From a checkpoint of a small transformer trained on Wikipedia.
Size: 13 layers, 2 heads of 64 (1 for keys and values), MLP 448 SwiGLU, 4.26M parameters.
Training: a variant of Muon for these matrices, 134M tokens, 11369 steps.
Each number is 500 + 25 x the weight over its row's rms, rounded and kept within 0 to 999. Layers, rows and columns count from 0. Numbers have three digits each. The size before them is the row's rms in percent of the matrix's.

# down: layer 5 MLP down (transposed), 448x160, rms 0.0771, rows 371-425, columns 80-159
# gate: layer 5 MLP gate, 448x160, rms 0.119, rows 372-425, columns 80-159
# up: layer 5 MLP up, 448x160, rms 0.118, rows 372-425, columns 80-159
down371 102:513465495522489486527482512476534516489488504481527525475507491464472509486531513525497500517482517508512504492519521518472501567537496484503474459506477539528493490529484534511523493506469507510490500549487505494540520433486451493471496558
gate372 095:458504467547481502491505518484472466515504467521528453526479509479535505460473509465498482547485481492514528505495504513499533520490504563490482476481496431486496554505509506474477515511494506444540492502489534510458468506477532475512506510
up372 101:479523503545490471524530535473498534486509481500511513460510500493421520509529497525516450522503474491490482507501495478473507467486471512504547515474442533479509493509496532517493529548471567532483496503494529526480508481546490513485560537
down372 103:483481500500486499451506478497538507452519477494480554496486443526548477466500498431476496499519485534516459487393494507444546488523497535516529493513526512515499520480510498468470500498494488532515497524518490524513487510524500529541513494
gate373 103:481498517523504542451502505509486476489475479533512455519500520481495509568473466495482524517515500540492483536467501493454465526523460500528519496504514459530528519519463501474527469527484522492465448493516493506478508511465453492503482493
up373 108:513508552528551488507552518485486479498571480470500455473475506501494521538516541500533528512533498522505489490521488508488477499524481551543498511482525503526514495544491519536473498457489479518474487541482480493477502462520527544507485491
down373 103:514474484503513474484498524492495466495491505497501476518532503481414487504505507480531526508505556475507483555573470508474504480509455500552522527516511459497506536523534482493501512508510497491518451512548508493495497513505526526493514493
gate374 100:519500525498520517490480459528449513453474475502497513510527558514494483474511471505504494504513453493549523458495480541530484515539501486479494488479475485502486530518501525499501475535493498492484493472499455490511530511481499492493542514
up374 104:502491508499456552447489506511525524497462512538506528492510538514486467466499490504472514498434483491515531533505487477483532472456510486505504468472455516479509539571491492455489481502530509470492500506483490467516482544465500500517517514
down374 102:512478494472479499500496448492471487504539470476492487494523481494502480503510504525487482506457514487481454507439509518492524532491476466484526465474450551497465546500480492527522462457527479515490526500542496517483521526522447472538496467
gate375 105:505505520512506561472502585469487538505488501553506482527446474494498537481481476512523504543494512498465519485508536554510483512512482473523510490499523495501536476482491510508533524522513503486445484539486448478500495530505485506495505520
up375 107:512476475473495521505481454520524474562556497507443512523515477448513503515502512488502515510446440508503475486485500511523527471525466492457489520514531531499508496553488463458485509529526491486512530504507525463471485472483507500473523459
down375 106:496481506502460498470526507479534492478523524492478623460498485490458535499497500518453552533503491532496480476485519507489538491473498486512524517534475449490429510509487509499538497487497525492493471541507510496499492476489525469517552474
gate376 097:452518510494514504459521510480542558487519483510464494506476508447505481522499447492481499524463448479479510520468481527472497490471506489512505484468477514503482480552480480507465474538468466479465465473510507548499563510483533495521489489
up376 098:503478507491456492501515475499476494470492487480509532474473517485531507531504536484460483535509492488468466473514515508490488495535500524505520546469492501513527497543497486508484498484523429530508488510468503508491520539490514491517515505
down376 102:496503468487522496510520514484510497494509478458504474527520510474450527522535505518498497458494477511507495489568441518515488531510515486473493513457499503500478516469473490530536550541508519519513507511528548484500512505446471486473500476
gate377 095:495503504487537517503501547556484505494491477470545503495487504513506517495481524501493481484521556456501497467560506518533478481463514534507509486498514450489494533522477512474492493468512473498480496518531518520465483530518499471512509511
up377 099:561472516474463476498471479484486532478493523497517488488521511501490540530502471499516543472511510492490540518495524489539521530567527470515476535533497478476524525480512531467503479525459517518445514476516537501487537512514539479552480479
down377 097:460501526460504486535494510475545528503502486506533490448517527471539487569481531508502525522513510499503535507470524469533503514502560485509517497534472477476524513516488534492540508477515555489549508531520527482480475477519512498493498446
gate378 085:502464548495479511502485548459486471480502473528524478488486477482526521525539534487484476495485492525498510486488492531510518426529508530477483506449500475508482514486500513502472492456539514469495512494493529523486525535492476488528447509
up378 094:502483519451481464537544516454488462504497506492473516513503521498466497500507511480474466492506504516487517468470463499537521500492447544505488527456528526471482528455476462501488476481474496491514507543501528544489462477500523542506492525
down378 095:560532478508512518500503502526495552527520511512497487527540507532493488484500492494515532503525492492460487493454505492495491518486512501531510487499511509493538518477522446504541489489482460531536514496511485499498469468559523560471511506
gate379 094:485488502475551524524494453499504498496477539447532491519504455460510480509502494512481519488471488451555474512525535516496494557494479519509552515477493490505448482532496537490495491469505500480507526461511482542523513496472490529510462480
up379 096:472484518511485476489530490539533480519496474519462533479510517518462520439502477515546483499487490513484487505494540510504531532513456494529413466504503527531486504505516452554515490494478492490459500469488500486493495466510499486478511494
down379 097:504472539480515522478477458523480485471513479486532477478478511487480503466518487529506547511487509528453504497485518506532550554519568500482504528518454468503425502519516512522500463520511468517482478504461523509467484484468478485518521468
gate380 101:522509493502469478492502498464498480537539476509492536521525497479476500514503493464498552500448480543499512475476476501489494512536494487497506468533502498526480534495477485495510506522482506535466475467513452462525482534498542500457440476
up380 098:514481504528491556480479488491486473482541497489501459508507459515501524503502501516509511443513482484503459508521536483458503541481479510487523473497526507476524516515462512492439499470514542519534528515530499502483509446462462489522504517
down380 098:502535493516457498523470542481516488504472490487516507474536500506508488505529528470473564486466509493511495462507487522476485510541513470492482488510500512485529534486524536519497467489482462492469505473511515518529490527487511453486482516
gate381 094:492489544513490527462490507477482479508522538505501510484463495512496483484464504454503507534495537516496497477510508507468523487489447517501474469482544514549506463501515502497499529487477494456546474484498510506510480502512484482492469468
up381 098:495508496543502503496494513528513508536512495506481520495510523497495466518519459523483441515465497487538565495517489467505449502514518483486485514515480492509468492492507545476511489542460507486535510514475482491498544490516523489534480554
down381 093:521467512489504511557475477508475475526574492521489540502507525534514502486500474481517539506536481509459515528544534494503480525502511497478512520530549506519463479477488491509471497523491492472469499496491493510502514500492453527497484473
gate382 102:496487518489493473510487503510477512479516458466519477527508515502494518521470461528439540479526484482509502473499474522543500522488471532506507538463465498520513498508487508502492479525430484500513519508496512559523525468484501538492549484
up382 103:508480484503517499513494461497540504537486472536505505487490525475525418504549512471491517522502482506539486497501472501475518528517479492496468489520534503526503488545478499530506520477494496501521509491558485568547510491521495493513440523
down382 103:445504512542506486495501497474499459487502520505506519548528469469496484526550488455517501500500496477561469509508448494519487503537529488460509458426471493507503502506488500472504467487490492484491494474518478509532487538500490502486470483
gate383 094:541460499506522525539564535530491468478547564474457493511519516509483471494494508482502480527502512503508487481523472497544492495444476458497545531552490511486496477492491481486472524499467492550525550505494519533524498519512504502493506483
up383 092:523481507493473469514499482492492545497483493540510499501517495459509505517491503495476495475516473489559554502478525491462493472558492492515519480510493490489547518506494476504515510500472502503497457487478526500437495483489505500517512508
down383 090:502445518486462534492474482509498501527490530547467515532542529486534529514521494525464535481515487464489478477428486537546499465489517496529551504556500465445500515485496509528498479457467484521545531495478500500504489482537506528538540482
gate384 100:510509509498471511509472544445501480535492500525479465476506465506527528544463481494483545549508511514465469515549480486487490529492452496541478521513501510480501465519538498480468492485511488459471480499505446545538510523492502471495446544
up384 098:502488501532461494537500492496469511520492486512553531523512479533473518479519484524511499495467494453502482549538534492521524463436464519480490466520500536446565518513507509510509518474476485537505512521490522463513463524469539553480509529
down384 099:509486535526495488517528528490496501513474511513489502522496501508518515507495481523493443536523495479485517500498480499523484492464518506530477505473512481472497483513526483497476485508526460481470459510512461533466560498484553531475520478
gate385 102:530479486470489506510475530479524511506508555514472479488506491484499513498519457506482527524520480515508530507494455518476510546454542485513473439511493562474526487491510509510514494511520483489497484517531486488524538490483493495488492491
up385 103:508486511506520478488475455517481502535498461574466516495513487482528540513529507475505488542496507474454477501501504494509517486505472536472543514505478514508477459479565476495531480513508483520514529522497505496508521514507461494502492530
down385 103:485503507548496528452547526496480510496486492501537528546520491476480470501530516502509502453473486478481502502558521505489517464508504464448495539533536478484517495508488502481465481547514529509518501509514539504480491482502540456551502452
gate386 106:482493540529461468504491496461547506495531494507483530497494506560530496474484469510482539502500492483500539512505480504526498518517540508494490559495540489480460516503483469464462488521515498504494514457485522473500482500501470494513526525
up386 102:487498447527511509475510493483499525511492486473481549483519501524404512523485498469502462501477502508499485529495493484510503475502519474549523558488483470489519515555490457535502449485473505491469517492527470545524497542496493538507506484
down386 103:494499538528512501546455512487521468495541477486518530521465521488514501544515498487502495501497487514546499478419493513495507515547496469501505478514467486469474488483500479500490527464514553502524487487522477512511467549536525507456513560
gate387 104:521464515543464546490473514520529481489517493519496456493466510467517517493514465518502519502497501513525528496509531541515449526505536516560500517489494530483476539508525463493499486508525493519487483482476480477526525518517495496491444493
up387 105:488464492477524486496524521506484466468501487507491519479534529505525467482532481514523481466471526549544513510522504515522478525482486487484495516471475554451488525515537501507534469503496441534556490523501504482491521487518540520502489483
down387 105:520493513532502511461521504500515514480485495496496489527472516520534489489516491476512496480507521466525551481491470540542538527496489522497517450483472486523527511531530480511510480535495519520516499517537492447484513510491515522528508437
gate388 103:508513496518491521430528513501455454545481483469505533514479523561538523497500464512533495483451515509508497540496516487502521482512522479485498492491510539498455493465459535512457518542508516529498480481475502483518509546498490556502543451
up388 105:481505541503478504504495498546536495514479536530483529495505506524540553467519509496503511508510506531521482543528490489478522471539561486495491484487505497486514522506488574510461446546496481481510495502507506463505490510501507519500501531
down388 102:498475511522508513510464529487529507526524482543473491489480506584487482494484502485519537468491490469505518489420480488444516500490482509519506472508485513477509476456476513497483548525509475518508502517469448480510497521515519519518491485
gate389 107:520533467491493509469572476482521471530464471496454497499476481475475510490502488468456496471518511486543494533470495540483534502507509502493490473519482454561507458504505497522474477456483496467519489495478509544519504472505487517502503519
up389 106:509467480482519479490536488515537511521471499497529494486519462534529463493494512490492496455487510529506483505493495520510529470496516477503491532499548515465485527478522493526540478447464519518497532522489451498540546503480530400508496493
down389 108:506518499527502488514462547494490482496517512520505497507531510505496494525472500498482508539475475512494480511512469495515519519490481509468500463481491482498462499426478506455461487482473516506476528533495544512500499568497490506493504529
gate390 096:502498495492472520482505500506504509520477498496481531490505500515497548495484460540483498464505514479478512587509494538464521465488502458491510479473503498554469525506472447529523522551539449520468461493509488501524459503481534517528517481
up390 097:509495483456492514436520509539522519500457508492482567493486469496436520484513524494474473540507488506494509509492482530521491549486467483524489473441483490479511473472464525471476492499506469508479510467495515538542500484529521494514506505
down390 096:509549514502496498517490485482530495502503520508508485502475500491502485487490487529491523483501462467465470479507545466500511502577553544491522529522494509510496497465478489495482457448521470530518518525512469494491505458492521477497483504
gate391 104:538470541467568507466517517481545490521496487497489514507500496470492482484483520548506498505479509512532510482509528503528508510491491453450505470505478535507519495554495474549485505498514500502501485488513506493502495492491493522443489430
up391 104:472516472472490591488503514478555513521488545488447524512503489472504463506522485515495479524544518513512472497487449497479512497518486493522469509512525466572450482513507508503465528505510465461488500489531509484531520491497514490525494508
down391 104:528487478544563519488502523494575499523499477557515475505500502474457498512487432549491512499544492488548446517472482502521529504487438523472514506488518523530495487502469513529492564509501492490496480472514480520488478520468494537519501485
gate392 103:496537517466520498487488466498515492541471482521486528537468520478518522512511521508484504507494494494505537505529488513510498507577483468471502474467483521554516503516495522498472451487513509472497499512547501499490491489480501465467534502
up392 102:500520481487490465474494479483499483484518512512531480516508515511462504512515522499514507463483442475459516484480457543488483479465513492503495463488503488494478486538476486485463563455503526467506535519495523419491483530536448461553545530
down392 103:465515480553458491466504469480533483456454501525449496535486475531472497521539485447490508520480490500520495509521496513470533510487494485509504493502511508500528460521523496527514540486486519492447500517474451479545525501547494480522502465
gate393 097:503458512537520513495501536490475473479515498494512491494493501524479514518497477497517483528527498498512515514529503508488497495532443505488503512489526541499520537474493506509489505566509534489481530474520555517457541508478458527486510522
up393 092:521489510462497474470499481509556495483461522478482528482529481486484492499471484493507488477518529493488533568540501498502489496510491475516547497492519505543519483535490515507495492482489513562498492528542492540514512538554530458519557501
down393 093:502520500525516494505472505504508480533490487498498493532523465484530538519495482488473473521518477440492485497494521552458483496506533476530480508486506525545564513424472528482520485508496507493516550475481489448510504519514500490494554456
gate394 100:499487500502479462436533510508499482466530496511471479504465521527508505493465473478528473513519522533539563454463513485499513514513496478482466519520545508507468526465448520469553508519482499480510492525494512505526553514499503507452481481
up394 095:485547442464487473496514517506501487460520520523528508490490564503507494491519502503500511474440508472480486524488477524504460463489515540504520512505479537507529522503559513528504521490507488539507466515486477471511515480514440483510510455
down394 099:497533500479543509527475485489528521509503496495514467494521519496510501503484539498516522494515491500437470519536459510485503507482479468526574490488530476485516463484507483494474492508475491463480477545469522489455480506450513502527443484
gate395 103:526465531546505528554447490511542475516526482495502496524487504447475509538478477503488534517501507496491509546537483482490462496496512509492510539514485452506514477516453487500456504512525511504527471515530481559462514482495484493479498494
up395 100:484493483504511540521491530492461505493489514543468463497487498513525509538499491541542515494500435505484504521475512546538479516505483477516524487506453518464492533483490463469495506526458478497495553483464489508474471521495549482520484480
down395 103:513486557491460569466520533473470496483443485533486474503527473515513532508503521534506526488490511522494504482482507504503472488509475486542479499470493486515480551515534527510492495486437511487513471492483517471464459530495479536486536494
gate396 095:479514533520538496503497481467463490475507491492524531491514539482486498489485534523522536557513494523508452502478474489530567520516547510455473507484471507484540471513494525514494510504497491474503510501501521475487536516481510490514499464
up396 096:539521451496495497504491486470516509527510526505485507487499481511517520522492482508488552566475497476535515460500475482475448502510539491494454511476474492486514487492536538548437514470495502498551499507461483518464500476513519506485494480
down396 094:533544472536480484502507443517511522438482498475465486493520539497501477502476547517548524496491483546510461485491489549518496511518504495475534496468437495515518476503494505533532482498509472445459447547528488460471547494529497520510495490
gate397 100:489459532516479502477487527518501453510481503503549463521463455498464486538493520473519532519513504481508513489542481505477472480487474461480485472480498534480517502515484548518502532478466486525513515535514521488483489491488476510494490478
up397 097:500469498501477480458471483487518515498497490489503454516509525488495489475519518508513493476481526511507493500519473463531527444454499508440468487481511524477495507475505500475484507468537455470524500461533467495530505449481485501473462481
down397 102:468475509532526511505524484496528509498515481486512529505547495467500459479519464507496507511528446463488514492539500491508459490520527519523488528490520498458537496464476481433516472489516459482471536489495511469515455519488484479441449497
gate398 100:522499485474446528535497499512518525516512551510509532502487515474470517488497454522487495538479508488541464475490530510503494497486504479496495500493474507509491567513503496519477466505428510483484526490524500499454466483453505506533505478
up398 100:524527524480492531504508529534499514459542503495538558485501501515478514512498527472495491512515482493513441509494476515502502520507494498531465512504546506495534508487429525548486487457511445498513513514497474523483495507510513468489516487
down398 100:495528534504461528487494525466497490490486440503504479478495461499535506480509490495463483468499505534538499478501535456496482532448510488520494518552472467515506480449489529534511490500495495549547514519466504486510501508494524465534502513
gate399 101:497456502508482518506490463464508545514525501467483512477506560511487505532500491526521456461522522507483473493500520484538462513544509510468477493459519507501517465493524507522451483517473509533501485457499463540492488495478506505495511500
up399 094:498478516508477508495507478525499486499506506449522487493501511516497471553522484561468457479512556495446519487480500475502518481477488424506536501491520522485493468503550514492499494496526475542523462505497495507485500481477468499528486492
down399 098:493517512493494511536506485516485449498492510471499494499516455499477475512510488565445523507461528523509520522530517476490532511501481477525547518494484496492543529488484499483503495466481513539514511537505462498426521506495510540494515484
gate400 094:520480447537491472458524477492519517511492473507517510506488545513473509494503528486497519548541458454527532477478507484512516472518515505531488533481527493500507538486506513495516506547490482476566466543476534539514487547503486501519499515
up400 098:508497510492491511483536507492531472528501481502483526517546510515506516521498516486511501490531451471500520490481517524507509472505486506554524501439485471497531486472456483535520475514476496507484521501490476555543491511484475487463548543
down400 099:482492511490497455525460455490484539504494503527509449496455490475485502468511471523495491502495508521467511493415483488524555487409472491464469502474529502547509493483509497546476470501512516526519472487518486476478545507483489498490438467
gate401 106:493499501462545523497475504493501494520440493512477475524520462540517474543491493496501514502451473537497532500508489522532488517512524522471539539487515471478506468526498476497517541477523488565508529500479496511461525517473500474485506482
up401 103:483493490486527467511483469498492490460519502499513526474501502484512456536512492501519553478517503488511506538476511460474448496517506540532531491471520487480507467513531534463516491514518482438495497482497508533516488513503511517492500509
down401 099:526522499518512486527498512466491506485515511462473496464483462490488527510501498474520477480530527496501470512535509493506575460481528476512492500547485457521523510501497487464504529524509495506492519493518485520473523485488496482465500491
gate402 103:498532497464485497503509487514506455484505515494531476497497521499415459554549516538466510512503497529507504514503471522496530476488507480464508527496502537499464476506515500493516505508462520513497471501517567494505493519513476549520487465
up402 100:484498510462499459513458509454508515481499457476507537483470464527490509513501523525525517509507476526514495464527515490534529532518480489479517502478534510528484481468476470518520503535481503506509482498486488440513540517542515531494533545
down402 099:472490480551475553519479508508498496519502492544523408529518532514533488521518508525492457505464513525521503496473489473526503498521451509531503510499503506513458503473478518510497522517538525489499480501511518478458488514471536457503513530
gate403 103:504507499513511518454534529476466520497506501526510484525501514497493447553511500459490510558495472563441474519514494523464507487502506495484508520503464461485490498451529516526533467553495508454477514491509513465463505506481464488477517519
up403 103:476484515495513452478513488471519499469466526496540513487504473511472526493501480498505462462481501488474525503548518504460513495479446487501448475515551517493467506534471493491467478511492476528511491471476481487508554476480542461494523504
down403 103:504514473509477551491533497500476494485500541480485504524472516505439483514515528477476507492495550511526496520532516534538472508488466456478524482521467487509527489466482493491533530465502511511498479495510486492511496477523527499483495518
gate404 100:507498506485506549451498519513527419527506516523507459523521482467456487493500538447497519500521493489524474538509441491514538457521536510525506535507505499493484543511471480514482518492489494483495562463472533491462522484505490476485481495
up404 097:521506461495495442482515460467528485489495494458469481581473456481500514554511522501528527512482495507469490486444503547522480507494444489490467506527538502501501507514486548476489511520471512488481503507437502473522480536492519510486498524
down404 102:486497491510522451472475546477522485480526484511504538485493530498482480507521499502500476498507514530529413563508511465482510503531482466502520498520489511524480497506523480499537514497554474524485495526499462525480485475514487462504543482
gate405 097:478491549544495518469500453469534500482476499545463535497515536470501498507504491496534448512501531477502504520516492484505574474445518499505494492494490500477499469485503493499483504524502474495476464488446450492486517502485496532491510487
up405 088:473517461499461498512489479509530458527474528537449526493481518478508450507555487543521486505498471509517511489469497546509532528493486524491498507487455532499496476501521460524522502526520496518476528562492500512471508485473503514538539484
down405 092:491477448508457543519499504482533518519493492558528459486520549512472534503494496497498451486507505468503508491510492482503557480518484470458470514536523499522473484517482486519493512494503501482530557531504505528508527497469466531466493462
gate406 100:515509514535481436519492525532520485470509494538516496468487480511516489465533504504475468472475543472496508508544519490529510472504465519442546456456474489473510500479501479527514512533450512498497490460531498488470493533512464479518484509
up406 094:517471503538495534484499463482517543534523477474474490501525498467513487547528429499498514524534518530541544439513532476509512487518526521498551505511496498513516481480502521454484501518469525478481499504508490482544461480478517478496464491
down406 095:475547513507496473473470494535556525516463506499483486499543502471493517504520525478502510496490524485508469487469522528489521461473517486480531458498494512479511475490464480524515476494504473530487427477490539489502517494533540493536487528
gate407 112:525481452489523498514512524477507494472555493501510486477479514552507542478535500491504492492531482540504488503479529488484502494511501468517534515571526485524490531549526516502515499487511461533501545489497497505509511483503543478521470534
up407 098:499491519501468462514532504534450477457516533492457516513452489490499461472534504479474457521516480509491475520501495517513505514473479518487490537531505522527524467513494529493494517473490526529467517532535530469446428478507514544540489487
down407 099:497482481484488508520536526499497518489492478542515469470473481548478532463501473528502489483504499466528497493473482531428475511457484512466505507501515495499408550509502547504482513519532476523533529499500525448510542525490491529480530547
gate408 096:484503479468486509496506470516514525524525461474516485494516509489460522522474514518487561478511512513497512488496545460487532506505472474481523467513513509502508512485511493506490504462507547561499482427464530535483482498503494521485492487
up408 096:501539523415530509516524532499481524501529489494524479497477524481499519510523482505508480513522461522495516497514509520515483504522501551464526472545489487569525549436504520444520522505534495502494471471499481502500503520502493457438545530
down408 094:515530495493465530497485519476501480474510528499475464460494469503493527531455531519527488514562521489538526516500491466486458474464519522528499504535535516466500480501484478504490519534497443484529457499547475493473493469464476508531478509
gate409 095:499490450489510468471493519492487460447497543509446512496517536453504489512524500478477488541532462553518456531480508509527457488520466511521528513492518485476511534498492525508495487543490493509542518550523539505510474495516493539467521503
up409 097:508455516490484550479481528517456526550463501480493480506507510505508499522494513521479511537509441505523496541451509505523482476521531476487486471486498524481506503452503531450532513540511517513548451499560497508564485491537474510527499495
down409 094:446514482501508492541468476528548520515450504538457510503484453541552484538485501491438444492510490509496466450510511518537476498494508492502519484496496471533474463477520472479528474506496489493501549505494532428480539467505489495467518504
gate410 104:460495494480521515551506464485532486489560514527490511550490487474492512543514466539503516506492496523538477521496489478492494475538501510472542518514526460478488517482523508483507494501510501521545494509451481480489483499460482508520493478
up410 106:469563457492495499487545507490480513499477476549508458516477468481465561517547489516480516515461530485470525508483480546466481469489525498473486493480493506517534480517525456464479551490531527530531473499498476536541474510525511482511455498
down410 108:520484509503518498535518477523523476490486528470536479478517474536493528493504512500468499536456479450527522501579497503491474524491487480529565530496490508480515494455504484504482531522509547470458489496499475484525477473479509512512460460
gate411 093:461476528530542486529491485487519465530513514558554531492508456486487528508510540505494544517473504494499427473479521517520432476492521490526505542530507529500505482480495506511519501509500477495502446490519522522505497536452498484482506446
up411 107:453519513499464492503513480511489513534517481474485470501534490491493470487496526533517476476467534462524539456521532488498458473473492506485513492479493482515493480550493480487494532489483506479498452482492512486470470484515480523522491478
down411 106:519512506451490495479514432458465504460513482525460501470535544490495500501510508490492490502504500463525525472435493503500529488538491495495500528474505487463477458508481457486461464511469481499506501488540529474443474462496484491491473505
gate412 094:504468473480527501483506493517503500508523478495492506506496472537524508518518507546507492522499479540525440534412492496495495461504546544492481496518502507508502535513483550500494498537469483473471481504483525494499471498471516489518544474
up412 099:518482532511490505455489498540469520524505465484523515477526506511483527495513490500564478553496448501477505534489486533506487511497505459484533408482499511504497526515510537511525462515512500536467483521528481516481459499521489464526533503
down412 096:483486476499457521507524488479493467493538506516533504486505516528483504500555487491498500496505484492535492497303475520523470508501545514511499505498485454533542512506495521520499466533515506505499502489487495498501521509517504469506510473
gate413 087:470521495546477512459525502486499494490473514527492515522496500500518533505489490501519540473477533492497484494478485501479488463468532491483538527507502504477507498495540493496500528465482455492491513487501518505457496534494440501499534516
up413 095:459470468502505558437502494498467511446460521461472479512510527519490505490453511535528544488515495501483489531522491491540455476501510492501504540497510493455468458503540498539504507463506434481513481505492501511490528511465479470483535489
down413 094:500531475453519476508476501492491455527506475450435484507546496493489461483532472487513472479522506483515548436505525458502471501527482461486495514488510504516493474550529475512493484535464515481495463497489512496517520506558526521476483502
gate414 092:494482502545479481489505539515529489478496472459504503507534506497445483433495501470494499487482476452518528515504540503510493520507515552528496441488528505495489547513492553525453551464473460545494477501513496499553468549532496495509482524
up414 099:530531501501507523497516495493490480504511519531473474501532513488435458493418477530455492512521550490501528513515528438522521496506494491497481492508516508484475477464532502535515503482521487508506526525486450508527518527439458446487513523
down414 099:486481505511506479521506540511537495476460515478511436522507486531473464497468493503465480526480509483563512507513483483519520537508505515501508477474494539473502455470515525472541518551495442525496526494467482486529504542525453519509492483
gate415 100:479500506466515501512519503517460504462493466508486499529483514460510441503474496486464507509451490515520517520528504516482506512513492538520484509517555514491502426508515522465502485534538490578469495521474504511539448503499482476512559444
up415 098:516495534483503502536527500519471537457480499480467497500541479529463518490549519462512468496530517520529461575498482524485464540505478485526462504514492515508512522475502528480505510538476495542498534487514480490476498498497458542514482559
down415 101:489492532436511502527480511505483529496559517498487512482486452478499506511499476476493487496499460495501497491473513499483474525478512505529523526495536471495511525499503542496484522516471502477520510499534526505466482494511488500460544537
gate416 101:493509515503535526491511495510507498496492474520490505542470503435496495500534473502498481480506488495466504534476547477463495476526547534484560484531465506459492510518483448512504479559511550449470502496513522492494501437467508519516485489
up416 099:434484483531458521500476510506499530476467479511464529458498469542493523465488521507512514496483512501474499481471475514464464505495503461466498485525555512528497497522527519483456521458462543551487498487515506526518496532504466524541494507
down416 105:542543504458501518491511515486502493531506512473487499508469512517501505453502520529500525487497474469433479536534518482479555493471489446526521507473544487425498480510477515492509481477487488501496494493454495498493495486444511487492428530
gate417 091:530476504474532496488489494499497508469469473515515521462499505473483490480503513550502509506474475438543488490472488489498494499536488498479470493528497497455449460462506485482474493457491506470538505499530498517490481509472443478527524463
up417 099:460472498468491555474470510525479507476484518469465504497497495482459443556520494503495487523469527512516492502479495477515439531482477484490502516463439520527466498471507504488518486487479482494492523510563469496493492469507521511515495481
down417 100:530463491454508521496501475495471480443499521500487504512488502470479513475486511484457508473503504498517490477546502501506485505474488457490511470531498498461493501479509451523474474499472516537528544506534497527464522509459503466473532545
gate418 100:509502503499477547506513488468515515528554519539536498483527479470463479503543518473507496504493532498481473537506539455489517502509521497468522554471501491509514536475521464481459504502473479491498488505487511480575475532498471495519474519
up418 098:473520518494482507446507489488474531479496522477490483462541542511516510527540463511492498470533525448486540462490456509494540521533519498533485484467520454486532465521479510545523467509489489502487562522587465497484456519522500481498509524
down418 100:453501550455463492489533491484480454512464540453508491525544482490514549506525468546486494489501538481548459525527478516461532522524486518510519533500510504495495453439501543483510473480462508491496530490507518513532499554469492470496500525
gate419 095:491533535475481512494509530487519459484524480462482522471540523533513507484507481499528516471482505495548489519528504515469476484504541499519511489430482500508484509504490505513570536516530462526495502496482482517469510462471553471527519500
up419 100:483493523504484491559530542485491495491522529491460528498503523527514493491489501472527486489514524454555445459492475532498499495509511479486527495452474532511527490526503504538493496506503462490517502528439516536445487508498518515518506459
down419 098:504506496494500508537454525511483477478471499527508491520538499511509495521500461463447553494486502504492473486517510538518474529511540518522474503491506551538475482467539514499524465467529504483493493462461500502466489534554484497504514485
gate420 101:452534493460516533496485466482506547462516462506476494470494509499502547522474483508518507517520490480496466497510488552512510464492494481520546490510517483486488489464504520547458496524472543481499508514551499498506501502515539490536475555
up420 093:512478518491464509489500464537518468491527506513481489509499487492499492504518549497562464494482482494547561511501443491505520502458494471522466447493507468523513520517508503461475461502569546518528485493524471485465499529462509494519472478
down420 095:496532511498512506464498485505500498515524478509481516539511478469504495533491535493527497549491492489506500511465491489503504459472492446504482476536488526514529460517466495450486527505485508476494507482457443492543515530506488501560486485
gate421 100:488561497508481484449467501501470473515515483461484481464502493535469491486479464541488514552493505511487473495507517510537491501501482476487464549503528481518456540482453507503479481455548491543498501483568470452483509490484550485502498507
up421 095:491545479481503513452478541517517500505500480509516549485495513505480496484522492475511487506486510494525508492526517496475525480533515461526491463492513481467484496538488512537482559420457539431446527500517484498494523512571475514535512458
down421 099:494528488530562474496453488505495471479516522506464525510493466474538519499542514474488485489505495507502553513456519518539491494483511488521532454500497506485523506512550440498512525504495526476466521483504473520468490542501495496535518491
gate422 097:473511482506545499457503503499518513493516507477524513523531493522498528482504493535476540490537482505503548502528528454479462500512506479554492502516526512513500545522530501509466518470513490479493527496474501486495465508489503555525511475
up422 096:506508490501508467525511498493451527524487474465524533529511514473468499503531521514468532470527534522467469494500500459490534531517507516504510511512449516464517473534531532516488544484471499493510506522479512495506465498546496486533485446
down422 096:502496495511488514496506490493547517493536483476521535535482569453472535488508480479531512454488489517544486483478456517490488495528509503534521542517505450489543515457467499487489465465487516453507521536525503498483502447493522474482508506
gate423 089:506457511516545494508494468503508515509557520494469533505487494508491513504507521487455494517536506478473513521554497510521478512529523514481494457485535514516553515526523454450507487473520506454498497453515503540500507482500494454482497493
up423 087:514495511526497517482544542523499517467487485552498511498507515535522477551554524511500487456499464491508521496523501453515524530503501519522483471555496512504484503508531547457535511487498477500469483557520536490530529490503539555549496501
down423 096:497497479475499491517539513514520503456509493533504470513589492521505501527480520504519462510530463495495519481470524456526500481474513464522482514498463474516489517462515522490515462479492493521461497506515484526489524488473508523521506507
gate424 102:439505505504513532468482494464515516491492473466482487484500520468498497462518492466521500515510489492503481488521504500496522516519501529466481490523503502529495498570468518547497466480499497505516556515499539556528506516466457521448531513
up424 097:495508485518524534518508484510474532515476509514436499486543459515502489476535456521495511512479508513502516543471487506492483500540483535544469533463462487559489535495524534509434511563501491454516531496490507481468507515515523513532488549
down424 097:525497527518502487513491480573474546526510534529474499496534480512531475507449511473497537500510505491481481483477490519511486538493509500555490519452483509550486499510507499537468521525486525470499554445506515466482493500479472513503479538
gate425 091:528471547512495511522521451529506514492480511494483500519521482522502501515508538485526480527482498495517482508487515492537407500488519513463515494494480518537506482493537467473547501516485533546510538471499481490454472488480477495500492487
up425 100:484532437486485502525520534521487442512512479507522502478462530482472504448545458519475525473510521479527513504492465453459535508503474513525490509501489476466484522504457500528490529500505461478500493537521484513513507526470468513510528534
down425 095:557493514470470510472527554518491509546538459499520493484493505516496505476514519493486535498483481532496518540528482532512475512495467517496494466527511547473540549466524491466502504481459500541443500518470525499493477522443535491491506485